Part of a small language model's weights: biases on query, key and value, a variant of Adam for these matrices.
Each number is 128 + 32 x the weight over the matrix's rms, rounded and kept within 0 to 255. Layers, rows and columns count from 0. Numbers have three digits each.

# down: layer 7 MLP down (transposed), 512x128, rms 0.0892, rows 466-511, columns 0-127
# up: layer 7 MLP up, 512x128, rms 0.0957, rows 467-511, columns 0-127
down466:097127113154148127151109121071126148124135180106138111162124122104136107075126119052209106139168094125085119148143149124159116150104103188160109143161148126141124129058200116127099077220139114142141110126139091138138079163180138117108073066208122163105104084141133127130157133148041156118140077164120165142102165150142081106157110135099119093099107107183172149104129089135155094149126
up467:113149138132095192159076067088123097129144142090156164155127136093144131147132160114119131150113157168124113115191141178180111115119142170167119178163125135134172079146083132161156126124141058156018143104139091141170137154148122113151099138158138123154095143124146127098097068087153129185147111097139146124060102147116168177127100154139115134058040161168137160074082179149107144081116
down467:151140171105133098074094113076132129071034114129113139114159151137110126209073157129136132077132103138139139114101129048098137147133118087119144116118116111134101137089126092188141101121091135089137094133120126155147144161120131157109158158138118151127133100159107174097097159151062112115162144122149156096151168154149161070119115172132153086148148163083172140138173124154070209175180
up468:099138167084153152111143110110121105177159116089048129123162069107115167114146125114133119114209120127161080108107106102139134143146087136094204222202195151114212174144105186046083176176069061109122141142118051113126145111126128108091129143154115108167125177159159166093070098125104132157188169105183153147053064091133104117073096102119106152119159132107169169056101190034071140168137
down468:139155071231170161120121185106133084024115204030136123116155101110123055168171146100078158136182099096191120128075060059123208098151103139163102149170154137107076150114167082106101123140145125136138114132200101138175115163108192122159124122159126142125036110159075163095131124071126163144116150225131135105106115091095095115153140180128134137133187143129159083069117151105110130197106
up469:128136113140110122104138130145101153133101113121102195166142087153089138111126120180134131099117156149077123127130114156108101124081119164150114097125134140129120175122063127143123167121136133135146170095093088123072203115168165142175131131098119111154143101144083131138129134108141163125127169095142109147121097120167091151121062146134168127097113096103165121107129130144146066128124
down469:090086091145130147196090133116159115125163103148142103146101112124140101125145117163068095098108104157144103120145171154086123133088093115164115112089147180126125144126159163081164143093106133104110116142178112145149103141097089123098125105146167122121123135144122066210145127126121088151158114099131147118113133133123150126161156143147130139145123178068113132138100081200153166096144
up470:145064077135114099167112093132173049164095114081117147125110154098084114076160121140161118093101149072131177121126121128134106096135126123172155184189178136081108162122183115142107081129115057175165116104095088151138119158096131092127119138158097103118143146106104210133108162149073110200126158106139108167113137101122129102168075093119128100181155152141168133173122186074089146124138
down470:112097137138167081102131143139116145063079152169140110116137167083144157087122116090070128126182057129131164176067094143165119121097124127154163133122164145167165135142156117197108175137102124122098145183132146119157162119111155136111111115095138098047116102158188092032084142139066123116135144149073101124147117216154088156086154090172127124077118140149144172135131148109129147128143
up471:103179113092139159145109147141110123149088139187111143226177143100074158067124112132102127063071167171158129149114157135163144055101174124117127183169130156145168114085136078079126105158089124168127046082143097088063110119055164079152087173147135186084166199147075085151112194114129165189157106149129114132054154048087146139088143108070127085187116096126126158128150162144102105095130
down471:103076175141099164169206087095149192130151134139129144085141230082195188146108131198101089080069107122164151079157144165090171086091151138091148132128118181049138128147127060085125186090166144120205132183158081097110178187136125076073076155147182153066050108070163080147120137122127110089113067123211142084101171121154193166156105060132064161140133151102112112163158078135091134105153
up472:087130070084120168140108146054165126147140168152085163109123142198144140132106165168133101108107167121156143146079100179139125148133191106122166087109177119110161140172118114146094039102151136114126168082129109098156075164115140140145085195111099150117144132166116136198183126103114113181165113097161127124078125165141137136108137107110137064100103140174089093061112136124068124156149
down472:135091141149186063161168095087073146239118139150134109160094105111112141113084107107200087156153110209124083110173168123132063112136079054145162163180139064112101168157165181114126116063132096142139097156112160148143056162092117132125140175099105119120144144103164127072101096167129161133136145189143087165107125139156172126124063146113148105130141096107100148145058155072131094181148
up473:106153113142079138131129182127197149093109132090146117116161165091125139094115103119177133145118160117132125144168152082131117074124142120129160151130120147161173111142117111099133073139155058123080057125145139114176103127153187089128112152135146132106101144171134129105122116132149190110111129197159148137108108113169091129065138126103167141093119119114113160076116142101142102131171
down473:125104150124108134148154130087113072183164115150100174115152137109111120202177140104108137083122094122118099139111144144111147104178160159120141108151122084110107105123090098127133145078109188091141189158121125134120159119149070129122161118141062116148140115103158105164085135104120087106201135097181087117139137121143123133130163131137095115093135136127108158158199131145078155120129
up474:130146123101139089183116119103122121118120122115195109148093138166115100068114158145151195108099146150144150151125168154169137105114166136048080143144121161133129179158087122111164118131177102129120100107093096152061092158117174097137155054153103120098124157150097087116190095130103147148133112185164167172127143051084082148105087087057161124149127093198160195129069130122131132170122
down474:169134137142126113116192096151168118044138050192104120132140103160155114122150133135151127118171203057128093216132134141165106059088174156140150173131174088152147092134146149133122151085184119093167127164106131159146141147109132108110104098167070185115170118169120066177100134161172139108093145099047097107146067130106148136146098158086117102147093107099099126084139146086154082101136
up475:149083166112067172094117137095155173132065150175122166114135159101118138146152124188114114093095151133159191089092102111138099123150142153133152145118128150112104165191162153107109087110110099102148167083142105083121081105163141137103127165084112121162132081119072128134093111118125142159126148124131121120107084176142101116073101115108196088154113134111156143107090157162119138125108
down475:116140032153118100119090092076106108118131104106136063151182122115092133119134154113104108126122144131161092130102127172121129166101191135133122132119141219152107121097116069098188134189101099152078087108134202187130138134113127136183112146170128148101133104106120104131155117158131149132162035131142160148136151077166111162172120167149121084136148151152136089123093095121117157140139
up476:098119104087095156089136096059126120150165143101121067137132155142092153061122169176186151126165116171119156115115119134095115108095166147155179086118142099139180112139136157121161104159132085157128133138180137134096070151109107167108154143075106108171077099149175126144139182132097114141121142125108111176139195118047171141109121129112184171138143127097107100115144149089095120116118
down476:134101119153109212132091135142139096156092126148151150188103077148131132186103072099137149057076091164160108148140124172093093106167122133171156099080119105157140147150092143164115121177151116182122139109129149156159110109130117100136041067121158155124149100144059183149140133147160183123127155123112155110118099089203065157132049074150119084092124216133132145111157168136131094090167
up477:121087126081125092167072101115173099142151117141152177149122116136117140146088149112135169143176226089182131121140139145077133139136131072069099143143112137096118128142118138130091133143097145119134111136068108133116092173104102099079158050126170080103100150158173098091173158099159151164108115121135156104090168147092163133126110102124131179116135153165106123112145147159117114153170
down477:113129098085139100106107113164136147104137131102120095154125117112129117097149113118137132154186142199104100104134107096176103133124160120137117132148141097138107080158118178161140140142128112103094134136139178108090102150115182152141158186095081143150099152127068109137120121174140134120121117155122094141125142128036106142078176153114139045130156091161172125138117190183132110089096
up478:095127133112109191080098134121119105165064162087061105152125122143126116120146126158140116167101163070092115078121123175147080147132134089135137164191167165150126137126115175180159103120133129122092099102127121076183155032138137156126105142158196046115147111164172161137161152126156108157070121101161191164116129123153149129107064093074118124106152113216105074157096137105160109044111
down478:110130098137130141096163091111183137126095133126060102138131109171157091121188147108132113234161142137139158200103113083134106142136111105090122121120128078152104085131122140160162121164128139142150112125148138093131130092059142136100132147147118111102116159133157177140172135104115096189110171139189140097121099081105104118110099118112062173174164159132158037136126077143173106081169
up479:130156134108147140098114171097107141135122144112147097154140178115093082106174119122133059145108159151139159108115186088150148102078149096068150136164196189092103159115136104093137115126121136162138064162097177050168180136130155144103093147113100137200110180132127149148103173126156103172035157168137125161132117116143133132110079128074087103087125090155143126148107133098123161139068
down479:140119117100143111101113172189151137046174143117121074147143131111176119074122153087082134140145187141169087135145109121138120176171172087109131127131130210093117157159169096155141071141127136067098126095158114142133134159092146082109095105152145140138139102104058087095124127144076099077131136165167124125177105092119135076181127174109101135125113144139164179097129112120163169104177
up480:082130115162174134134129203102132117167108111143112106122119115193154137125128161137140115093128115141178090080139123150140166105164103099120211162094111143117058154114154174172094109145109124160079080144145100156094105136137138106151135130120157151158119134180134151086139120122149250110092153095134163171120100087178131118098138136099093167179063149097159102114040135062141162130159
down480:156104108145122119109129149139163150142185123094146124134113164163136095123120052125102148135151135101107131078133100222139142105145117145090142137127125143054131066153151159133152179085091125168090108152121102126104156123146171124163143104154109149157139146102176125163144152108139164063121142113176107185145087201100083052128131081174056140123074104107116149091099095201133165111128
up481:107128142126145117089097111088077107161088091110093119136088182159130124112096129169155079179181178162085121084138147130125177035127149144126143087162169098158116145116158178094191047114125069159141097116174103183098116097157148140157147100122110070081095129160099102119119130148109139161123175223125194134107140148168136082144138135105136084123171130124103144198084167093054119142141
down481:121158063132174150116148099161158112086152185149142105160165083145056133084135141109110086177170102104150161106153107124128175148080119102123109116136157154098137179110055163136094140083108101145079057042073111123158130182172090145069045152108169091086152163172144101151119171149168155108149115143090157134125105152120151093149165078143185185098161151126165123113114115140112145100166
up482:115156179156061093078132158092092112145166151142168160105101137098116173139147111098110078072162105118094065120121083135137152069078159077086127143123173123140134134100176106112129133140103109143138101125120128154140132163114130164134095143133108123157093142180109164171176115126191107164185139114155159089184164093131074126102167126156148113110126137181170120118064130071120099103114
down482:147153102085149123057125090052074150120133131083176150122124141127132085069104121134143120147089145109144225105131110141099161104103162161134148107083125127138136144094089122157194137154129124139160118146066151052121132123107118090079169122161071158120097136140175133106131116160078160123118153127113129133148102123152154127194144126146127160131116109116166153138125156135178176156132
up483:152112211153118105079111183122092097140153154135179196111086175085134085083014117081102101084139154125117073134129197130131188090099173135082131166118136128098180205174112172138141130143088123137119106095083115097136129163105084157099142104162127069135054141142130157182122134180089060178148115109123127160155151119131169116120085136175125183151105130155171146092068168137141182113205
down483:135108157150161150121037188078113164112162133208129096120089152184118139199154143149114060141119166141086159224168172115140152178123147123125118100159086116067092149141089091122104081138145157170128203154139103114161102123089112125137132106125068119086143087108161102140113209142146108048119131110085153107059104163161144097141140115159154132090111149133121117102127120114125102161082
up484:140129120133085160156091185126193088116110162172085119110077123147160147115139126121087152094161129150083079124122167147167179117129113179150095168141132180170163207179043166074159155098077112169126115115120051102102146122138138088100114122120123119091147133176141145098174135123125115100143100132137183103136139133129141089097124122131168077090098091145190136085078168161159123191106
down484:184136140173144113074132171113117132081082120074091094154119096118142147141090165126105123075106148109140098178090099140114167138098133156139122113126099181187113170096163084120100155183152117162184174080180113152133102181142138144208119096100096165082170100168133059112156112083180146144105115166110168120105120118116126157111096164120110132128062136121119143094158113136149106170104
up485:158128114163133181115125138135098156148084105104170143075161153162186116089103078172150096106150153067155048129154119103130142118114122135168168164175105136153158162166093099140134054104133136178139139114126064062123164060127109184118131144070119094127155116199096155137084109155113116142133123113091195134107086125103127122139088128084101115145100190119158153110131145101137125132102
down485:155135139155124157108142100205163092101155127085063161145096169132134176140134118101113148089186076133109178143138131136103174124106155170128135152133114110086159144109121165065085137090099100081123116141143132164081130097142118149128158117161085124134160137110166115148151129091163118108143102139088122152131110099102169152082144128161114140212145107138120092066162108107103136159098
up486:107147092135135125211094147082172048131064098155086088126132136151107120124116116138171117144142118181108130092132116116130215063125115128120155171144129067166115194125114148140095134150157189163169084135077087117115149134141154093139132104127106084058123154204164120180138126075130087139124120118139168092137108158122171115135147132109144139188147125198192104109094107107057144116198
down486:171141153100125157145111107112116110076148135121144178117140114127157162096155106173063195103185116137115107102092083199077106101113121123092150109130182129139067068142119114074117158119100129135129171130126193137124079170108105136134196131098090151121167178141138175105181117134136159199105151097152061148107083075165141172117168135157127148111110102085155094130143116163076089102089
up487:135136145093103149148136126110137173099122097160186136193123117112090164106041128182148104031131108059109130127118183139146125092110150119177121187135122123145116115136146135126122063121095140109100120134089125095137113100197145149116062167148112175155086202135124146160171150095131137132128078111153130080081114133086124150135096105120166109084152083155140107122124127111140171169113
down487:131092120137134151064159139133152125142141130106095139102104130177158075132164149113088131175148126162143127092146056113157141128093140156119164157120160119137127158109117119141118123178143099151136149132090125160126054100094144130150127095184168131128114118135139068147176108127078073160146177127106141161137127102162112123076128148155103164158101134105131122142131105120108126073075
up488:157136123150125125128086137128110137120158118070085124125165137094144097162149186137166157085146140148187170142082187142212148170111113091145154174115102135103104137125123151110081141110098165143150125084094081146145150062152118158166106112205117143128154126113105141145153141150090113161115162127086149142157080122126123071102125106074132103124124131152140085117109148087117134133168
down488:129091136121138179111118113141165147038109159183123135104082108149153159155107099149124133166115108133112091066163081120140130103125107133103165105125196141137155081118133110132180134158127060113110136126140140110144088145092146113129109143118108133120050139118147137111156104116124099131173128119095155144098115109155144127121115090126115127147148126126141136166152172167144163148108
up489:092156127134140120151067173149176098122054096154154099132142105083165135151129110124095138130168158166141139145111101132121073137158181115206136144105170111073114133100164065136102103151092099160119185099057127133128102153101168114129094137133132097127113130135097160110112133124107149145123131113183141158089131128126093129128185111095191129137155133143150145141096127137088151151152
down489:196101102150094083081145139182114137184170084118103156123157133090126068068123121068162111118143140154161080121138148116123110170146065124142149157144114057200142068154110146133126141099152164093149161142143105128094167171145120155122111080129080146113136130133126143107119096114155101053140163103103095153118119079170122133155120178176141149118147136159124133156126152065144134115145
up490:098138134128125179158127137106121094191168119127093141115119134153139185116122153100118137139152129168093100139082141156123159092101105136116145111130152130038142136120164144166191176127165090179163082150169160093086127130121104128110105129102086096172086162138189131147110093092182151138126201193116167157121105042098104112087120137154107173106129145121071103102137178160083102105077
down490:089179116112143103107155175191147195162115141040154144148139114131151129150125085114140179095119144139074175127154124091122199130160148111133143110104168146141175181126092075090083152162155092085109123137086144144162114155143094155124110113147094172167125084123079096133107151115101148085093107133057059158118152130159118150167094208044118110150132114104120144098161119093179133094171
up491:118155139108077167067083086132131124160103132086107138155160113074129133102188139153145117131187194127080098126118108172164140117095124126125122156143186104144118125125125177159150075185104074139144095076110120102154107118138099110121087112190150103129093135119123142095153140147162042116151133114185159155102139129128118108077131132088119093148191143190135088133086133086122089066125
down491:147152107150087104101143082127159158098109110092101140151078168148101130114132113125106099193186160114056171233119142087112094081140112132034121109117131166135142116129139162147165088139170089160132120042119150127188120129129134151141090096163138164145077119180179143149183149119070056149114164128154136130122133145125173109114124093126083134168185141130132116162111047155130063080130
up492:062155065053177179130087104123092113141129102155078078133084171143124170139113170111171172118196146139128146162155074195131100095098201097118142091152242139131093188114095170077158100127144127132109126077122168098133089121083121118194124187038057120143136208125147103131138111043122156192132107153216235109122144124147100143085078132089136093097169120190133066166134215123061138151131
down492:142076137171141171082172072080090123123093058174150178086128128162103127145131133119142144213175140044145154180116080157126076151137117116126097085165118071132186070106122137182200097099128127150180111151120175074122102103094089129158157192140161140104119138119181128166121172121115103132084098128183185066142119125174091086062091167199087104255142134192114037168093067134081101128108
up493:144128164170168151116132142127134158172125131066206148130068127102190099122124147130095135077133120135137113132064174205101121071099125156202104134163148140109111148137173172089126117143203126181106164118077120138114151114125144111090171109131094114099136114103171093112070123119127125142135144068141125131084173117156146114096039132076148165084128100099152111126095127156070098158147
down493:130162069098130135140095090094070177185116161127173091155117128196122114086083125118114214123123204120103058150139117141140131130134091148114121104133170123097103168138160160118111155115165114063088128174120121128156146164127136081119110110154104157096127142136172142113146133082150099134130132102154148120151139106133088077210094074150127074149168196176115129095123118122148131095092
up494:086130118092184113087122092105163153155091083106126115085162111172091112114110172094138121107134157133132082129186119127145137139145137145120159114147148208160050197184171184048075078136110136129130154099133194097178169101109148099102152085110155077133171131146135110086153119143157193104150160071169109105069149115106122138088134077093193111142079166123063181101099158167080108143148
down494:142170158163062106183109110102135163110186170130109124167167121105172121128096055138140184161171103139166183090106123116062066100109125108114164069150118108119140120097101120113104132126105127127134145122120073100102095161117137121130164043125170078164168110145071122117077075121140110161115078104171139146164136128172170097200163182169177154123111183103182123113143153148147159100038
up495:159162156141097138071120144079188119115083136159097177120110148156105132143125192139114134110148106094170148131130184109201120102077125169085144182136168100073134164133097092141128131107116129168140111138102183155111108112151134155168145126140094135102125176149127110116145120103143082164086164144100167120167128130129095111115125120092168084104116100152154124069087147118138100126117
down495:135132126138110176129125098052080112122138160171184136173127096148192141125076100157184174174088143120112100103122099146059141102112135149128163166119145148111125142148126149103100127126125075115121150117140172102090097166165179076090098104098132143108123137151088120044167109130125094136101155117129133081108149196131158154170144119159132141142127158118063097152150144105150124128135
up496:115085113119105125126126156107180074124137102098129067134102149094168106142130194166081158095187054141125157102138096167094137137146125111150125153159160084112135127116152223180124086115094147125142139096152089176110099097134123137152155102152066107159135087119112124138163127122077133128104127146118187152109157130125116060090176152118197098145140116127116110126132178119107130155172
down496:156140131136123145149104153191130163055140130125112127125155138144128137112129094110168162097115177143160099175121098146132077127088127128103157058147125131151137079117161086102159154150144127134096173141139144142184107110127122132107087147095160099124134133155145123132090141116138167099147128169128129140132074080149113138140082046088074170102178113093146155126147153107121133121091
up497:142178143173161145121121107115124117113144083130169114156114153198173118136126177151134137126098135135136121155147098120140166083085171165078166140111145136105131197102109143141111149138141154117136126119121159152109128139123127151127124124125129142106123102153133130102151137137133109146053153134114170122115128142108097145087092135070199125118105079110090111165139162163124076110132
down497:117137142118104098155123142167116144143146140140111092155121133115087104138190118125166136105095093151112132071101159080114148149165102120128142163158147114139107099104155113118106098145186118158155119146205139149139093159120109136126102083118145142123128157142128143165090161185152071097146139109114054112142116147076064129145146121139122107075156143124132173063181090160149140107107
up498:113112112101145148118072092120129102139045118164145172156113141141140131160096181167109151092145118128162114118166107147184102100179146130173137198136145076111141127118151166150166103186111129111109083124107130087120139121155095140114088137172113101094113098111165129116167186132172155083129087138165168205071133094210097085105138084097148047155095109105155128104106160096092127153162
down498:129128130084113119152146099149152160071143179103139103147090138104163144131146136094184118131142181149140142148102102082147146161134116121082155096156126134135122117133122089054133096133148158174125103147165089099102153108121119094105162094114072132133106099147088220156125174085107120119133129095218120161165112104059130149104091136150093175174136155176125125120123077157108107123161
up499:118110111136096098125105065145207120123091126147129158152094172139085128098078175173118093072167182126154124145142083096119127058137120102074164123184101124135143111144107191202126117138126139106116138129114152147136073069150161130056082186127142123100189141133088152100132140133162162209136169104159156161116165102144156124106053103096131128086117146165135143141101124125170091075179
down499:168055137115124113126169059157109148174159124120169121068111130160104127090121152155033103125087125114075167108147154142077068156155114116157114126122126104148180111133103092116156151081091118171201142128134191102108125137126113158127136158145127136100170154110087098149117124135135133107142158108204172116115125123097089122116105108139077166124174072165115126099167122132169187101154
up500:091124190066118124135092079114130146140109179127120107173150106161106121115089125166188109017134142124191141124137117144123069083137135140119156101186190139160157148173109148117160067149100155118077189125103106105149154042112185159066090181118131126093157148178188129153105155145109151121148093090134131124181104082132099142119135075111128118104081102185099113196125139157142126120140
down500:190109123178163125135109140169091165096137138071179149138113075145139175141210147115088138175122186126090178189094082184103110148089090112142174137164079129077124148155139147068092178109116159135174140041134160121115132142100076075076090121101117117076132093108101148151126144139083120142125107230112087133165105127122098154176052108103131168187170167119075102066127202112113107128149
up501:107127144110057100127122105151181125143104149175072185207137151131116120080110150138103123156135166057152143112060147119165133170103191179118100115135180114136164151128136129117113086117119138123176176146100152067132101113178135115085087141152115072170144092134142142117118142162103111137074097157207169088132124061099067127084097051146184112136121130152158112118132126180124099085114
down501:166086099116142096165140118230155118070119092084160095105150135127132095166088127088117127135154134130120147108158102084164118141162127117110127098153120157092125089118160112143158137144125126167103104116162130157110143136167133112083122079160133141127141095132143147122137142093129101088115146155179146138077102140132094191122127132104134163172122060136153132145061125185172101148122
up502:065174157081059160133117140148156146146133150158089076154129136122127162099107125205068143115171158106066193096076084126184062120096137127128121076138222135143164166203104181104159089172159112148177108133084121054101159136131120145156072192125195080089125191112105130177180172118171116196127171151153141097045116139061051124112171025068186099124044147151108077090088140146146114120130
down502:114146109135126100159086122149104130161171082132131058166157137177043100217126075115052057125150129092101185116212133157093078179097068050098114083101139052188118098135153134094092160191147135139193097167184092081062114128125119125123152138129106141194172101157107135139162127077131178146097145171156104127081156100136142181108172070161105181113092163192160094178121182130126146066161
up503:129130119139093175103109161108153091102141203118070142106148143115154142061110148123096100107160166194133109058082146122162089126138113104084176113178208164123114202113135155130187131131098112136140073145122103110164192111133090101070076132128191125093160176169096116090163120154144147117113207136138139155186125125094132099141093115104169195146098127124143051169085184100138156134077
down503:084181173051076093131165173074158134159079167132202151137155092113134158087183040078082073127112118052093080092169091179159118181140126095076104119107164149103166120131190167104175149145192127110139105125096126093111182113129156191116119109164089122097187126074136105167113175183147122133109156094151122082063103145133136140136178123090131161102109131126126151106136134132168162088131
up504:110145135123171117126152147068189118154149089106201145156171174101142182120145160105087078103134137122158114168096115093118132138078125136131157110164160130118171153140112144091121114160131115135136129161165114143113130087121080125090149168176152102119168111102114117106135121169100149139169074085144139141117165134093103121134092118187134155101147109118091105098080132045067148106184
down504:088125160168087109098124155096155129144191107155098083055108089133174165081102145143169120134117093189162069084159149114183159118134141157113182133154100198132095133127119025142090109101097155138116123172175129163132089130178157130132103099126116179148120112205065136135149109125105082072156121092195093151145115187074132092180117152119087169107137151165104151140123089133110119094068
up505:112088136112144135139137191165164156155110117143114112116110149108074105072133112096098087092131133155165110169140106146155117133135138091140144141136116141130103124151176109099104122121082144111122115112153093135101155121182134139149200156180112177149156098165153148124102135118143155120184107158154177158162117108145127100054142139156144116148056143100155094079101138137097099101141
down505:146169147099116115137134113139139129062163181135129121103170145137205133106078078161159151111151127116121146146151141104129143091109118116088140101130195169082163093192080131123141093094141107146143117172128121084125116108111151132119170117146125177140104148117085160156165129138083085163126124159142122062111108138099134098094083147147121122120155099113103135147140146122151137116109
up506:053098127092138146174071117158143085172140097074161194097108100112098105158097133162131092119103145099087133124110090127127134188112094177123149108086173130105157152170085122150084164113065123195164102194072136136119178109118146132101087208124085124136206133081125148114109116121122128158107181109160108147114109125141120100109161117147225043147072162119153123176136157112128077078124
down506:139147140140130114084118117154156148122101112124210118177076161149094081159101109179121136175066114122149049134102123115059145156183122098109194185118111121077114126181114111100164088042180087130166145132146171114069122167124120128174152175133181144146152105105143118155073102062129177069171123175144113079101189123174137108130201072080115038098158184130098107108191172142174110089129
up507:109155063036161175177151109074161090142103134074100148079127137142119151089132137143102049151095130100094141139136117145122162125080123137171099140148133132112152192184104137186116093149195111178068122085102064090133177065153121200149131137119115140110102196139142124180103158164141091148120128101128139135118115170118136074127120167105184132159135095104126078095127172101112132109077
down507:169127153137065128134123102098115085176118086141110174086143133072107073109134138133063183108165136163129173094154069176156105109138116134128131061120122144106131165123147126138105149122052166148184051149125166082136114150108116084142123143148127083136207133187110124108154135116127153153195101135143102089178155132131147154135149153153127175141077101106140126158115117134108156049110
up508:067141155178109151138084103146174122138132087134116089106125128159098084116138142173188082156112145099152158087145180149144166117084111115163142087123143147100129127152105135152170087117159098190133137119107113086073138082115135101144167121134124071141121104180071147153110143147117079110105090117121152101108089130171093115108188129146175175066169193115151151125142190089117122180132
down508:055153144070131140148139099084133198137126132152163126117167114126148139130128118129043149116133092127043144169075157183174074126151118119123088106078125165123151117162214157125119135201100147080110164146172100178170135130194184138138131148117097166182118170105124114116137079115098123093152178073119105137204154128104159114145112106140071119151065081070077122117156129106143096103148
up509:114167164053156148166112141111081142124157145193170119142122113122098104151160099119103053114155104112137075140086160207179191071092153193132181145107188118108201181120131163125135122090143113175130076116136100149124126120098145098072111196101107093147122158139184141098079109112134105123166119134141173122100115119129125126080114118115100092078129119149117173117136190078090134104104
down509:136140084121149153117162123083116143135094124138117158110181093139098123208139093170059158100116095150106157117138112092084172222127134102147082142167110144120120114080084123091122139159126089151093112092134133109169097092138188163127151119116170150225100115135141138087127089177052194088146120110108095073160178093127144106160158124113120127185135154141143174118115200112088146136098
up510:100157155113148140122072094107138114165153127163159126122099148063099135117158162140143177076047099119088176163082179149092115137114163128162099174166163155111085098146138174158082091161012105127128092103122088141099190111113130135142136137143147127161124135118109133196160131140193170167146093134221117090135158164149073114138126111110129123138132110164119072112107099129085110103118
down510:100085103093036215126172142109138138117153063154144136118112142115195129137127198192094100141195093109131084095191157100131094071082075105092130118093143081174168173111118082083157187110110163117132136165153160088088083118168099166164174086110125133140148156116145160126127126125123167136143075167070179127127141130119124118163081076138177111114175083137172179147103141126123148146075
up511:110131151074130169100110228122108122128097156127101118128102131104145078082130170165125143111163109142088158176172105099136118131098145134160084207115229146120113112134130157145105191136098106096105141120068151123103116117118095123103129094165189147125092166128173076111117117156158159145109174163139184165148156138138107120054103148106098140126135090153136081162135109145149136111146
down511:078123091123100124165083118128173128156140108118171125126111135098084145161175128150182089055133113114067111122179159161075153116123110105102104096116119115121112146168120141110141190182125143120153109135158119138108189137137145148129157116169075159129123173070085100172116116114157129130124083101092126093143150151141140098199155146098099084156107175123157116131151050209124120143123